config.toml
num_hidden_layers = 16
hidden_size = 64
num_attention_heads = 2
num_key_value_heads = 2
head_dim = 32
intermediate_size = 128
vocab_size = 8192
hidden_act = "tanh_gelu"
norm = "layernorm"
norm_place = "pre"
norm_eps = 1e-05
positions = "learned"
qk_norm = true
attn_scale = 0.177
bias = "qkv"
tie_word_embeddings = true
parallel_block = false
init = "trunc"
init_std_qkv = 0.0625
init_std_o = 0.011
init_std_up = 0.0625
init_std_down = 0.011
optimizer = "soap_variant"
learning_rate = 0.0193
beta1 = 0.95
beta2 = 0.95
weight_decay = 0.038
lr_head = 0.0124
warmup_steps = 31
schedule = "wsd"
decay_fraction = 1.0
decay_shape = "linear"
final_lr_fraction = 0.0
batch_tokens = 65536
max_seq_len = 512
doc_mask = true
train_tokens = 138400000
max_steps = 2112
dataset = "wikipedia_en"
Each number is 500 + 25 x the weight over the matrix's rms, rounded and kept within 0 to 999. Layers, rows and columns count from 0. Numbers have three digits each.

# v: layer 9 attention value, 64x64, rms 0.336, rows 43-63, columns 0-63
# o: layer 9 attention output (transposed), 64x64, rms 0.295, rows 43-63, columns 0-63
# up: layer 9 MLP up, 128x64, rms 0.338, rows 0-78, columns 0-63
# down: layer 9 MLP down (transposed), 128x64, rms 0.374, rows 0-78, columns 0-63
v43:488474488526486477502488523482557509491479515530495494502490452507507528503545478543490488500524538517470498521490448499482489485554525522494500520525466475511510523533491504437474516485499489
o43:534533526517499522514509457527466486472528472521482513455503495490505509513489536509499494510501440502523512551488516506520513501481515507460482516484551533509513470490531443499474506513502535
v44:499476506531493480479509495514528446500522533526485520519511549486501540445531497475495503522519507520486549495534480491478461499515473489475522513487468501500464525481477489511512491502529512
o44:475532542490485476577529496484500494504535524514480477515505479515522479551495503512493480473523457483484490494486524461504500516527508511526478489461506472505498493506478538489523486516484487
v45:507528483511484477472515492512483497483498507524443501504458494493517485458509504492489484506492513470502524493470527488520487484520504479462476492493470489515451489468551513515478529525513462
o45:530492520492502502528491494487523509480501507509527490522552517505515494508475502516475520505517498465496473495513463527481483505476479527518530509493520496495509504489440496480486516487495509
v46:481497471525464504533547488487523469476538495506506507485477544508497509467524493527481485543522551484511543505501499511441528485519505497512517531508465492547510505482529531504476507510494500
o46:558524509471527504521487512510482527506509491507491531509502470502534506537508469491530524507492459491467495508468491500483451524504514526471512505489517493470464503522499483513513494499537515
v47:498459508474492536534515482528477457511517496538470510483468482540463497481451451507489496500498452481505523503512490510445518462515488482494461507514500522496485527513487539530490510509485490
o47:522518511483584496512502530500510504512497489469429517539522527502478515524532503521518543478525504482514530490486537539538466511479498522545516487521482468529476475505494518479554464495520541
v48:494518486470476500505466479514498482521488503518507459514515460472519501473510465525475491488469520518512496468448498509509490534508488538531525544457487510484521523486491499517480489451467505
o48:483511537541540504453497489511504551494496532516510531496511493545527493487496538515507502492496468474520535536515517480491509482523518477501526460518525487524503494522506509506498524525516523
v49:502466503478479514505528519468471505497491510485512530514502498467483496501505504480532460530533500527528465502480510503505482491467489476520508505532470497504464510513497478501520496527455513
o49:532479466503511503500489483514531467515503479515485483523464539483506532508542493494462538489475485459505499527531481486476495487565494488507506525461517471492518518493513494497490491494511487
v50:464492489480469475528531526537494514510506509489560521504512505498477496514483507524548526458478484468507540487498487468486517517438509486508491519513509469511501473498515531504487496536536482
o50:520505494497519550502456498534468509502476486485457487485497523522506503473480465478507488505485520469485488464491511484510497495512510545472499496494473556477486508469506485479508508521463470
v51:494536537448479494487538493505514506503464514509480487480487475489493520533504493450487499486530517474510520496505538526507512499507526478535479533523532477515501501540466460515507492502517472
o51:500464469519502529508470513479501497489504485466480512487479506506462543481510504556508497511505453513489493499469483495511500521489424521507489473498484501491499499529547533496504479479503482
v52:505517496477482439500468512489507498512485516451506458513484490538527499517504462490542484554446481486468496488523522453511521489490490522510531487498451472490519540485526494497429512524468460
o52:473473516521480531459531457544474509482497521545516504476529509488496469493499487472484504468493501465549461477471497491492476521495501517443467527501532517499469499474472484468531493533489485
v53:460509486488502487532525509486493478495512484536466517487457531477457486540499513494458506472498510499524496467505493486501497498491517482506536515503529483497497483543478498501431507443466469
o53:544519505503493501486503473502518519522518483480525488495519497519503558526551475469551477531521479498495491545461500484520514526520455518505502466494463516490499501488533522518550471494528480
v54:498509524525475500495472494502515500537490496499506552503529483539495478515510485499544510498487503486527516482476537503478466505469474502521496490518505538490492495497500499488507511569445529
o54:477469502488536510523495548503474524484481536511452457515495536509513465520497531496534515473496520460521473499530498505495469463499477490508491503487463497526492490508517502509494517485528509
v55:486514514506482519506473515516516500521496557484522475450499488495506489509486472482515489532501521490493499504499469522515520460490461506492490485541510456514495473529485532501512488555480477
o55:510477471485496529497514486528493466491455476513502505504478530518472497511507521498487503502516444513543498464521512481483504494514535531469492480480538523498475534464507493488493531467524524
v56:511506535504495478451525488523500538463441481503514511520485479515522475479501528488486473524466478512471479467500535480513521518539491493506506497492529495506483450520506534512499492538507502
o56:506502469490484524524465513501473521505557537497495511512518509504502490485476471506504529495539522512543482532502471521483508532467518491549492508533515490482528509489515475499474511517502500
v57:485478492505537472533522504518520496528464471494491566525512526502499462511475548530547481490512483505487484529465450566482450491455521496471482464498488507497475519473481447515525502493509544
o57:502505516502485473477523482474474455483509491508498475481480512440493521492529501477473498491511525510453508522510530465523506476535529485535507532522496505537534491536466524503450509490528483
v58:479516472503495488516517516506461488480520495522495485493474525521497541491495521497472505478552515496521482494504476521491500534472551535519463510479496508495543516537479526484511531453508501
o58:530499513484520495499520475513544510496538484468516510484512462497534502496503498514523492530477521504447536521470517507495493495517477479497546476535507515509486494526491525508503461490507502
v59:483511499510494461448526477508507498523486502512493522512489506505508477485472460533520477519503489550502492502471499479505500511506502529528458483530508518514480479520508490490526496512551532
o59:519510492485490539510478503484500514469525468481478498487504516461477492512496516474483489486484507476518515504503502527501495492463505427496522494520468517493530485539517493481489492509478477
v60:476492487489508512522467483475493518510475507508508478481476524485476519506497504530491463533490501498533505494494495479469510481477480510468498527510490480499480514511521502495515465482499542
o60:483513527518528500469555550537499473550537479520498516517498487491482499481542502493511529513470463522487507513509514501517491486512498493505505501479488507508512517497490468514504471540506508
v61:484506523494488473513495467517494482506477527517515497470518498515501497473498516503507478473548444517507530507490541513510496491497464545486494492504522484498489497479516508496475498512496529
o61:470500510513485536501501518515505522489501467486497515544505519517526519531516494470498505511482470489488464493488489537523508521478499501515522499505520527525511531519482507512497512503512479
v62:519480480533515499515514489530513511439480488491492495489484469493489492496479533500492480456533467522498486526475500470524504477514515493504574504511485493508542520544504507500436498495504513
o62:504535488503475522494446472462500513490504470479495521510470471454520506502537485500474505520498479502464498510485481534500533500496468487494444500480520549478478482476505473488518508516523454
v63:492526455543540444489507435524512463484480498484529533493487462534502520500477481524561491483500517491495465495440499520518451498480513519534511477477510512500520535474502509498485524497507521
o63:512497516496474480473461526499516581488501488473513513484487507444530445496495484508474513500489482478499536498533518501524494495495506467476473529521488559499504455546498485490497528499516486
up0:461480481514549505476559535479511540518521492507484503486489519501481529492521507505540486478514496507500498473511511470484453523486510515492463503504489521444580532492520484513521495535474513
down0:484499475469453493504496472463460524498487464497496498527512499521497495514520483499510522527518554515485474516482480514536472565518482554488509472517476499522496474543456484488498540497502483
up1:495512478515537503484522513503480538513485465481485482477537507524523462510496482485526504488525504530489523521512479492458508487496439491473527547500491524512521517449503491499496481472445499
down1:449474463531516526499503519461516438498497521526500527489503501500470495518479522513495504487489503490468504474489492504505511533521542507467506515490485462470529496548513461517511501508460489
up2:523514478497533519512486495509533482502542521492492470523496499544509551493484520493447482532493494484484550477524490501490500544507492464488474507475493479513465509461549523454504465563453509
down2:508471497481494474483511499485488507498472483474509504505520503507484449473506501479528499474485531521530474531472496471522488519472527544516442504505516505479502442528483474531500508484519493
up3:462524483507497505524488513461512488492499502470513494506503517506461508513538508508499513459451513511468511537469526483488499458529519513484498469477508469515495482512533527481455526496510557
down3:465457502475507494517538504493471499511496475502496451488472504514485497482502477521518497486470470461534491514530509503500543444484523499441475478524526502450504501500485479459550503496548514
up4:501534516471502513487483492533526553503514493477523515528479512519471471522506492446552511495501470477490503492539536444488523515480499457519574520486480501516477499504488466509546482531498549
down4:496467463508529502545483480476467493493450485512501498483496499469505495485485497507539460491513565498517514556493515472466482511498522488484488475514538541534482536500487469502501499499505476
up5:511478501488523502475470474531485506496493473489487513511520456527472492472521474450565529524483467501471549526511501497492475458534508528456491521501518504466516491447510528489541496556473484
down5:506512505529448482460506485568484532502541469553515526482506508518493550502415515521482489476459466468501466480488489451509552487496541522515473508515477561491527523494533496511451533505506499
up6:509517543460506506484460519476500522509474474490478509495495487500520464496546514507499536522494450507499463468540557464514504503510486511473549467458502472501478481513528487496513503503511512
down6:475511515520466504499474498448486540484483487505423519516468473513504493491498528509497523525471456512489523509499479505484468491474485522519539525486493489526469499532497524524495480528499490
up7:477505505477511546534516480512501446535516496501504472487510495518468506501475483544524527546449478461502489505526506482512486532506513509480489500498509531473494467482509525531471507506510487
down7:536459498515510506483505487503488512532453457501552514498502523489504497495488479477535519496496519472485498492487529486527491511499513539483503467491484518485503507515486511494499533484484475
up8:512515474554475549463499469493559430483423514509494515491530481529444486506504497505496496481489475552502501534471488483473495532503509485538545520456499459524488533464491489479462518492498537
down8:462458547512498448447522495489538494551457463467539524479501476496536489517527544468480484486518546525477463455478492489487573524507539480481548470458517498482569514455461479431554520491502535
up9:477511530473489539509527514460508502470469487464457470496419494466540487512484498559553484511506519533539510521481508489531481531530511564489525512525526481503460445510516525527507507485491498
down9:493479505490515521498522492508481507492504479548476445516501484528500474499461507538527542466464529512478472505510495449531546520527528526492481556532519475472540496542552484532494497476479473
up10:479496526490467524522515542498505502480542495522468480485489490522489494528500509477483496500492468509510512484490549489493422512492522497485441504494512487501496517490540516493506507487476479
down10:485466520494487497518516460489505522502487506521559503512521482520495510470486548483510523498534490488504468481503498511465546463494534498517519517514499504507505484439484494481503540496507468
up11:447465522490479499501526478468522469503447480483509536533491471500522509528504512528509535485468460493514523493549524495500433502463440424492471492493492457517514523533462490561517480522490508
down11:484490514503509481424500515509501560526551509492486524438500508484547485510444529482478525460515493506443450500473528522527495475475559463507505458483487547519501484527471485505498523548523495
up12:475497570473510554501508532510498514444514474496448496504472454487498504509495481509510517514491479509535433507528513495511510499450475499498535470502469558487482532534494490541506550517485523
down12:496590516501469509532513494509510534521503529519513492472490539468484533474513481504499549509482514496507525546511493467458479492472452436485534501494535475537516504493477504473506520536543467
up13:479525515490506491473519520502462542481453505503442489482473499528529497492501522505491487482515525558478540513420488489515514506486454509477491477500457481538494518499536503511486516499470535
down13:454475516468465504496493468466495481463529521578554539543517462494478530455513542475401579473511533508448513525477451474501544481491518502515495524501504481477471499529481507529516480515480430
up14:483480507500496469481532500438494494514478482512469503461515489492546456536535487488522504478512507517533502477489542519477486541514456521510465487481469518490479531557506493530531527527471485
down14:514486527483519509564497466466475504496470457471476481493484492486491506511506482510498483484532476476503474484483509526454529481509505484501516476512514477476520474514431454469487529507492540
up15:474447506521524501509480540477488511495485507489495533513513482474483486511522484492500494508501502540460472444498504500506544517481542511503538484494501515513492489474477521513501515521470515
down15:540507464485484485448487459522508502518519521492489477468466490499512542475489495505509514503481477512501506461481494497511501510487481516490504502525526511502492457493534468496476450492504490
up16:465467553546474521449507503494489469510519530465506444522524517467493525497522526541496525533494522490458531465518501464504530507431504469497498479478481531519492523517522486516509470518510491
down16:486503452509466486499489501484495519516485482490495491461506450507502525528492473502480527493485539513496501449488511494468498454528477507533460491520459455487495524467514551501537493479529496
up17:536489476499539505502497536477511526492472516500543481499489551463467492499482459480526508463512493473477508477488455480544536505505487504497478501486495515461565508489484495495523505545514462
down17:475503479503496504498498500485491474467505458498481506504515512506507552479477550526504478507481479545497477502513502485535500453516476502534465519502475534482505525491535509528480536563526498
up18:460497482505488469480501480486558513513503518518473445518512470535527505514554518467544514484475499493500513540523546509551492474485508503485495525444523448444527509485509524501487479475492503
down18:494510512455517487528525507483479522526527530476494506515522524506476504494503498511500474501500488485487535452508516528494500513510499482532507479482482527502488473503459491470514480540534518
up19:496506516484514476487534484575529498527493498509498492501513508496520466488492514474523497512486496510486475487494470521520470478472448446494504500512527500516484507498466550497488475520464499
down19:492486507544487489522517488482482494502526485461452523469489480502499498493518491518512468551481464496467489459448490490523510514476520498499492491502509505497520505497469500501497523520529479
up20:482500532491501510532503541513479497500488437458427508478541475484544519499528539526516521439501536514521483547480504474484571434493453527458530513463478513500495513516469506476531488513501443
down20:560449494526457534531541474532518498520497486549534480491525516534491538484504514500535539496532547459511465544494512470538487522476492555498473540510491494532528520496483512526466544483459496
up21:523491488498514503522532495502454484468484505486478467506516483513463511489476443464500496519486479498480512532504492498517502525503497462461490521481494510495514537503500520513524489490502467
down21:571478498502522513493478491529485539481524521484483528486492483502505504449487462498470510494511548491468469559475458508532520482513500519491484506484546481514493507493502507444457492508539469
up22:477499543510485530488481518501528523467498500540497485526497463503533515461533480495508487468487496547469507518493488470486560527496501499488555483498465463495515478511487530463508518500498515
down22:556469474500551506480502464527519487510453538509469497481507525544491460568506505455498486499514490490510503506504518486510510519508508513516517505478499522510526515464529504514524497477491500
up23:474479471485511492535521536522497467506502518463503508409503516486473511514500468523494522465463476465541465486456494503536500499494464547459541535517484515497503507510482494505513512529525542
down23:498492542468517481495530496546479431513471538470522493504515476539467503528506489503504464457530552455524530460492490542415478527519508563521493499494523497515550494491447520514520525504500534
up24:503500516499511493467474522477526520512497523457532486488514496504473461462532452505517527466480504499467486553473500512477543498491495493512478491470523505495469492534534505502498455470510520
down24:524477530505473517481498492476527526557486490502549490507476503486499496506501516483475501492509512506480511481512483499501484485466522486555498487516493528532491492496503481514504495466522493
up25:496519543512516517499525467527460501503503483473509484501454486527531444519533497493503469512463503519499480509527498481460490449523476496460545533503481491507500500474483551486573514520490476
down25:515530510486474532515489517468535479506485559500465501539549480481527498531497545465513498477470507537544521543530493523496494561505508497487532508505547533471487447491506501511497479480484491
up26:478470501504473466519520513519493508515476459450534496444533581542482515527484512511532482515505485498529506521445510461484513508505495516467482514493502480479490516503453528497516533536471478
down26:499440505514476513486497500466512488469521491510536526486483508446524511507526455438516530508488536497501492548512505485529497474424497467496510520497482549468514521498529508515497482495529438
up27:529482514503502539479542506496431501532479486514534468519541537486522520518551521522475535493445519498498519554484469478523494511525537460511513532503472484483437509485502488490528485445467473
down27:490496472526509530481510513490509490496515494485489503475443508516506495481516508535521508502513500458523455510468492524490516499509483547501517468474467448510463495529458476484530556511524512
up28:508497488486498502499533486528481497492500475475486506488468530514474487500527521489491507474500517525520501498513491495498506531512508530464489516472491530511501532511486491452467526495493497
down28:481485508501506485500454543480516486475493506534497474509544463513541480487474494500516472508515496490508442492467514508511519479487508440513521511522451462510512491503497536531513531516503513
up29:510478506487514544508491496467516438480492522496469538465476522514521523480510524495494527515504501495516502497505454477488472524528492475479502470510497501494457482533529515520505507469477485
down29:462519470516505468503512524504488533486498488501538471510493482487467490483525462470500488475498507489486511493482558489505509490503507507484484538450466497536503516520502464487490512533499485
up30:506493487506519531466435508500582473555496520476538514492444500494480466485546453488494549515507498470481534503503505474464498515507477489441535506520531473546525477504512495480508507505453510
down30:466532518492466526505523542502484500489468552493489488448516500504511501508496546504546541520471449465479491507498481533494501513501505481486519455487480463438559509489486496492473454549489550
up31:514523486507473511485477507515499516467496499516473471504520507481473487517511498481519475466509509551478494546480500463513515501484453482514541537431505479510573491495507482485486498496502531
down31:500499487500487506494505486473541451505524531511501529493497532496506548497503501549494518490500495498505438517477490471528523519518486500458452489502521481483489521513518486516517483492529524
up32:475482498504496486515463468541527450501505494505479478528481498486462510436492497504496464479542491498464488509475491474529522532529490553501491519456495504534499536503547504500511491525527535
down32:521511473504518465457492480458471478477480471507497503487516514491516503539478529501528536496491500497517506481483475479551525503511534540544480480520476499514497507480472499532508559502497535
up33:500457499540533532472537500519519481494480466540494481473493522468499517469479520474525487546523484521473483510484504470445498524466511509483525540509512503537513509472534505497502507540467508
down33:514525542461521495520477505481526495476532542472468494539507498493501484460529511476503480488494448493510525511498507538486486491541530454520471499508481486481507482538502492489535506482508533
up34:510530500489550520500526479547498480497473529509476542512477484486514518478530499499471550489521450503497520480535431489510426501489483510503525531498501547525542517492501465518505500496480508
down34:530552488495468474459517509508500556542492517487422475491498546543467471473492512506492524495497534500540525498505555510549455527513496509516537525497508495575474508505496554476487515494552497
up35:504486527540540502509497514506526522495492506493539506504495518432535457537524502471505491497510516523507557473479490534495526493508459481489499480473475460482553497519499530529522510512442486
down35:475486513489513514523503530520494502498513542550495496471447487498468524481468509526487515511498531528503533521501472457476467484493518530507460545510507480458502542477541496539482522505521476
up36:492559527515469465513530492457533519483490464484506517505497526562459503514546543505531536429452465538491448511550525527522488448549458501501511534503507462501498503501480498489529544473533482
down36:551535510535463517511529511519485533462478472495471470485479537555525515492491530429513483494425515566484441536479492429485434507508521533464521536465460503521547468575484541527504549474512538
up37:479495522501473479479501501469461521506469455454512492513489544496454500517480516531487528482491479506490510488551490550537519465518529464468510500491502519525482498531475530492447521520494510
down37:488509490502497525516535492509532478488488511515491489508506486478480511498555471499525469498467481498477495553478501459487503534513483498486498533503482474492535510500526483530547488499475499
up38:476505486429515509520528502519493511520477491480485488535491491523487488513499465502493520461467532492488504510472516519533534515524508533508491506525441534477480504479490451508532506478520495
down38:487486488496492513481491486563469475521505519496503486498497465533521496508445524499468461521516517492468520505482482489496472495532511526481505485527556493513484477482506509510498481473495538
up39:493462495516461555530495458466520504489516513487538500435503510456516438507492466513508516481496492502522519534500446490509517480520488541495535485467476449534521485526507522455513525515482502
down39:464466540503488485494541482508458485483521449529510489502475513494477526497537479458469478498537530491512451536524510469500502531503536526503493542467519508532486490514512486556489501480520509
up40:465457491503484468517542520502487504495507518466459493460502493469494474519533505536541495479473495483505500524525481522526498516503451511455465498504527475506465502513520482526512529493521535
down40:532528488477538518481506477512545500539510472474517518513510555503473512520496519488504504503554524575515488476500524498507485510476511495540518522522476536508507506528511509529487494493506510
up41:499457494500525477498480462528505510513527498528542480523513479524477530526518502482495542510515477523454490471503481444499512520542500445482484503500522473494491528539520508493489478530474535
down41:529505543526539542478507505503486539551483487508519504517510522525449501497455502497484480500554461498500485521518493510472498513452491504508487497496511510522496523477522497495502483497514511
up42:461460513496489484476490486474509486517500486507545538474538504504486518498482487520507473439452505552538537500499486487525492510472490515484479515525547508533481521493488482520527497489430476
down42:501474500470544481477506491456452479529526471477500460457493526484454516507535511503501466533519504462497524533527504473464480482507470534507500484475496505522475525517533493486497495544526523
up43:508516510493528483513518480490517453462519495481558494514477486481513493483510487491497520492491474537516484500498499499507477514535494518495461479520521519512508539509534535507475468457474483
down43:515522439520467496481477493492488489497520478467518524467490469484487524525492483518486478488469537470489521551462472516526499504491490548476514498535531465479480506498536445503479487482499486
up44:499486511516539470499502461479424539463471484513477513499536503509481522542518483469512511503530515550480542516476469497509445493516483506508468517468458469490540486536516504479528525523485478
down44:474479503475525451468492490557535476519475490495521468484482476546490508491515502536537466447514443493506512455500526507470483494475494527470465505505487551483527497483512484495519491485502536
up45:440527493506499444464546533502526506469511450515466476542514503501525491533521489517495508479478482496544508464493505490519479509507472468463513450451493500499542504494491490467515537455484509
down45:476514504497475488513450519485536520486439449516518479496530521453545509484453496540472489505530522478456509520516527508556519517496480500511527528467517543500486506485526475563496520442468496
up46:479492442499473486525487488446545442504509501435494519526527512484516531521536511540487517456494496514506470485445507501501488514507518508524487520521478520530469559518478482464486511500446511
down46:524482549487529494539490478483468513540500525530458507495523521489489543497518503482482447490511517471505486523508467540464507521486509519534480474479523458474540482458458488539548483478535494
up47:467487530504516480483518500510504484483498517459481495477502497505493563494509495485489537554536511525532502485503524501515496510528450510482491508501509514510487531490524489518466484493438479
down47:529539506500512494512484513479460479486482484524509472526498529461537503523495492474514469514528485526498484527518547516495487466505478467507483477503499513501488558537515569516506528536493504
up48:494474529521493520513490482515475501487510491546499489459502549499474491498502485458498553464461477493483484477489478497477496506517455500531497437480445522519508509527511523496531506541490553
down48:488565463467474456514519485490521473483541551513506503514504482512538503531547492526499487497506532484519483565498495516483494519521532500458516546502524489478483499484490484473482504509500471
up49:520488496509523536512498511497507460481518479485511478511498488506509532502531559515490466533520495483478498524509455492517479490489537486500493479496496474510498544504472520479503542514506507
down49:513493489503482503486507497483538511467520494484466523509467516492508511482497487505526492493475474509499518517506501536494500479508510519490502514518484461457489493481553468503504484511490512
up50:507509559504515491498501502525463533519473486480483495430523517465551454513512488505475474476496494509522524491524496499528483542478479495479525501512532449557505503493488497540562488539532470
down50:519522534501495470519507503492488496521491464504547493499557467520499501518480477527529513502450491495508481497484520478564537497496485490519445473511563495442477517488450534516484508491505473
up51:483501494514544518528501541517519500533509467464516495513537483542480491495498572447461501507473457527466500525512518490499491502487454499489476498515478501474516517474509507448525503513505474
down51:475536494513458492483492513466531508501520521496531503515554493493512497528493480482487522509488522479538514527505465533513538482492484516471499492525519471519445468444555489512494500486548511
up52:483521532502529491500511515529502495543515500523496561502497465502487516507517503422485494482521499515506530497491498468519459459528462542519491580474485483504491487519505509465562492515500499
down52:524509508525515513524502457493480539452480561483443496486445500456539487471478472524551525480504464508569532547548525471492492466506471549519505532523496509497509455496499508500489507494487547
up53:492513509537566473521440486499515514507501530429491457520507492517455527492509505534465488505497490508444560489486488495568522511516464507532502475504463505487528508526477512553495427496481518
down53:437459483498483504524481510466500525478488482434528481547516488504447516487531546516498510498434532467464517507524501512520554490465481523464506493507468518495514488497491487507549476448516484
up54:446505510511448480538498492547495502482511494481510508503491554523463503519460528486523496491531473505498527495500490491510473447475474526513528513477488478484548509469454513516529534510472482
down54:497480490511504441489503467531524493511487480525548486517480466504444445472529501511479510501485528455481457488517509515522520485516524493491475533527474523517491513535499472502475514507503487
up55:480516491494537492496502501515498524489501491491506502516482568470479478533506508527501489515489487477513529508545515547489480492546526499482511499493500495511486494509505540475484505507489516
down55:500487513547473494501507496528490486471484492490465497505525509531507516493520503489502515519523500508489476487541502520532530495497525500531519528504528503528515507509520493512517506521518512
up56:505497495510474523527541485507495464475496510476459512485517496531489478489474493500496494497471502499477506516507473520519458519503488537499490531480502524476541491478550487486513503501462441
down56:535512507495472473505535472521512514509514524509491469526462509503489504506522498469468482497492470500492517494502506458477506497501501466515476494476526489524505498482478509494495462464532485
up57:486508501490537484518487454512466543540488509542525481472511507517508511479520477512551514491472461501493474459506504494483555533489485545454482554521456509510498536465503505464530460505505507
down57:490481490484567476517485514432509489489527474507512465498478477480515502495526471493461489460479525514486495499533504514520492474500522465530547486475510469528514452502498478484469470510505532
up58:467515524515477473514480520450490490478535510478529532475484514497481493472544517510511488465489513515542502490451533446537509511486521545446506510515489505490507513453511487545515473507521469
down58:529518512457493460458507479507493488522485497495526502480506520505472485467468460507463507472492539469512495528508476474483457514465551521497467489530520488541536480455549492510578493528526484
up59:491514525516503508524484483539521471503454493489541498487517487548494515476472515461480509474500512468501515543487465488566556517506484488508495450501529513533527486470472499479546483523498453
down59:472513477524492504473470435464510503528541518524505529456506527504483489527482488486495510514470516479547555505496466530486519506468468479444474554511496464502503509490532543530475496501461494
up60:491523517523494469487526527473466485505450470494442511550497496499465496446518560493530482473538491461514499530504511493542513510480478482473468485487490515476528519490557507550514504485493477
down60:506515500468513515492485513525439511495461480490523527493512463514446513513526497521501479471528485507464511497460552507500521500512503455498502478498509539512501480537482469478456500490492557
up61:491546549502497506512528526521504499576462497463516508478515537504495489464468517460534496468473459506540468512471537524527477476434495494504550499475466541475519522473487470470546482534474467
down61:492499495502490530494566528502541454550490437532463518533499495504496545493501537507479541478477487532463423482481540511558543526513543513536478550506445519480526494450579464505509485503519469
up62:552537524525510523518491535469488477509510520502473461494463506448502538460507486488506537502514463496438491508482505491510516508492464520468502512470516534495531517536475541475508503506478490
down62:572498451570516501519459442507511466449483502484497492471466497473514503521479476501421513527560461486467528522477491508481494515496459502483448515455530503495533485499469504494508501502483490
up63:504504468485497515496493461524525511498496534500455479486457519537510465470529515462558498489447509514511523537516468485490471492527516494467503492485479502506482449520502511511534469528478495
down63:513479489534457552453503520527497524479507592517514515493521506498533520513461510474465489499507510446514489489512504527463508518502476492466513482497498501484497536446490509512528489532509479
up64:479525480522516466476533529537506511481508505515487460549501495476442523553538496494442511487477480492473514522463525484477510502503514466493482529469480517522544513517541472516501538562521540
down64:497517514478488512463504478498506490504483522488514517524551491508526487505494522465509496514479528525510542518518476456512503500473498487466447535485493526513509518504514496518490483483439473
up65:515559493442479474484522499519538530485534480477471423490519512554516514517482473463474504439499505530490502515556510468541471506525522494471490523448506509548548497504530516513464458492489456
down65:519555510454491493517502491494482492506508493456428521493513504522509521485464491518516509454485464492512462454488501535464443530555513478562555456451511465535500538534521461470515504535558491
up66:476504510496520450473497501474510478482483461503486478493525522530511507473577512516506479514522549496498569474452541499506506533539496511467505482489509473491478463542526552490504483521480504
down66:524453496524513495514521503538491546498494472492605501495503493508518494502528507500493481514521525467493477460482503519500509472514505500529504484510501547523532490523502492504483558495517512
up67:467532498490522517518507507476493444505467483478495495487519512505547463499501496493489477503502506494473536527499485553487529500475480490491509455489536503510525524520489520478500532487505498
down67:497466489537491513497532510551502508513502489527531550508510481483466523503506539469472520461543474492519473492473504511497502508490514526494501499524475474499488508488486509498497501519482493
up68:478500492471509505516456555504484487512489529442532484486504460483500507470508475470528535489502497531443527552464455503469538509509480519461486487494496526525497496512500498501550505491497522
down68:524533478453486471465493452516517515490510519487502443524517471536504490517461477555483425496505525515482497485550484513483520505525528459509519427484534529483502449466498445437508516511494509
up69:488527514457515495507513471506540478507510527519509533490496534567516532466472462456490521485492504494500537525506469484495491534519494500454472500508512504475494502461485514550526489473487487
down69:496512514528472494487470474493487527492527507501516485502505460488504515547518569524494512474516494503511507513480491485511506459467455499482457503511496504511508475516525525456448503480470481
up70:474478514492469547544528513490507508527516496490475488472456455523540478472522496565489516466492494482496495494477521526518471560497501496481476496525518470549481488452516457491506532515476504
down70:514519474566525515448484500491512519494477497531508496483498533536499482479500496477483491492463501499512435474497567424485530500503462500512494511472466483499509486512499488500503504470501510
up71:482473534488495529518476469508497490499520499469531480538461523489475499489486464488458514495509501496494514528494526493485498506538469465506488509467478527517529498482513554459530484544493501
down71:511497455512466493458503480542501494502493491488498512541467484518496518545488501496508525508521483494496503493465507519503472468529505513521505491529511475500518528476514501555462520496509483
up72:495466476520496524545505459481538459453496545485546512483471507495478515541510535489512532478506493486462483499536499524525462546483534481493477489459546469473507491502487498513541443496477494
down72:517509513491521506494491548449484459494502497488447462531535523488518505471481519530471483457450483478501552585522514488560512509521511531474498509529492550560481540502552464535472484516506478
up73:499458475520500482503510545488505535511476509485483470483494552524491518509519505468517530488494485487475548510476535416501458521480504514472526486508512515501493509481481511512524474513497514
down73:536472497526494533517474464500501473490498479484480510505510513473557497500522488503467514483499536507501495468463452490520516484458460485505507502480481505501513474510504490518488508497475520
up74:483517452522498522529496500520528431479518504459492518468537520499498524526529532540503483455479507525507496493457503507467524517516513472464557495530491493547481517493507487518531531474505512
down74:501551527540514492467485502530543521500532588477480486471465496521517543504481527492491491494502486464470536469542515459437521465484478511511520504457488483483520515484502509484480498500486484
up75:456490491534469531496487520514514521517510491510482451489519456493457525495524528546468510464505512492487468497501499434527521534491470489527533470516501553508513498514476468490530523500496479
down75:528469510519506471543502531496515473491497533516489479460477498503525510490511478509487480473538491501502514525529516551471539471527537497480516492501499520470483479501467488500508494511526530
up76:509497491489498517515476507538473523442490492474469458519479539526517525506480495501559525488510505505496516523521465486502490523487509474499503505502485456524463507503495447541525522490548508
down76:462508504483452484495468545459467500512521477519520537475524480469470485528496517481486494503461507457476508492474498496468522530490521526475522453489496488502516482534463504497471497519497504
up77:515530500489483484493470531477490499525520476483510498507525475528518486477488483515570509503500436544489481501471483502554483480490471466542492449488481464486517498504473505519508525501500504
down77:506494503526441500450523486537503507489545515509490471534518499498504527472489474525501442507483510520446483492519494490525543523505533456504518535506514500528529533505530496489464539477518500
up78:496493493472531503517562512519536501488529520512496478495477490526480485486532479472577511543494465487485493485492516500498519510487502510520491500526497486516503453525527475508531522481455484
down78:531507507487498505460495491449509470481474480491488481506525533511493485529532521471498551483506448492462486535473509519527515466548499486502529516449488497468526465502495446503492492473486559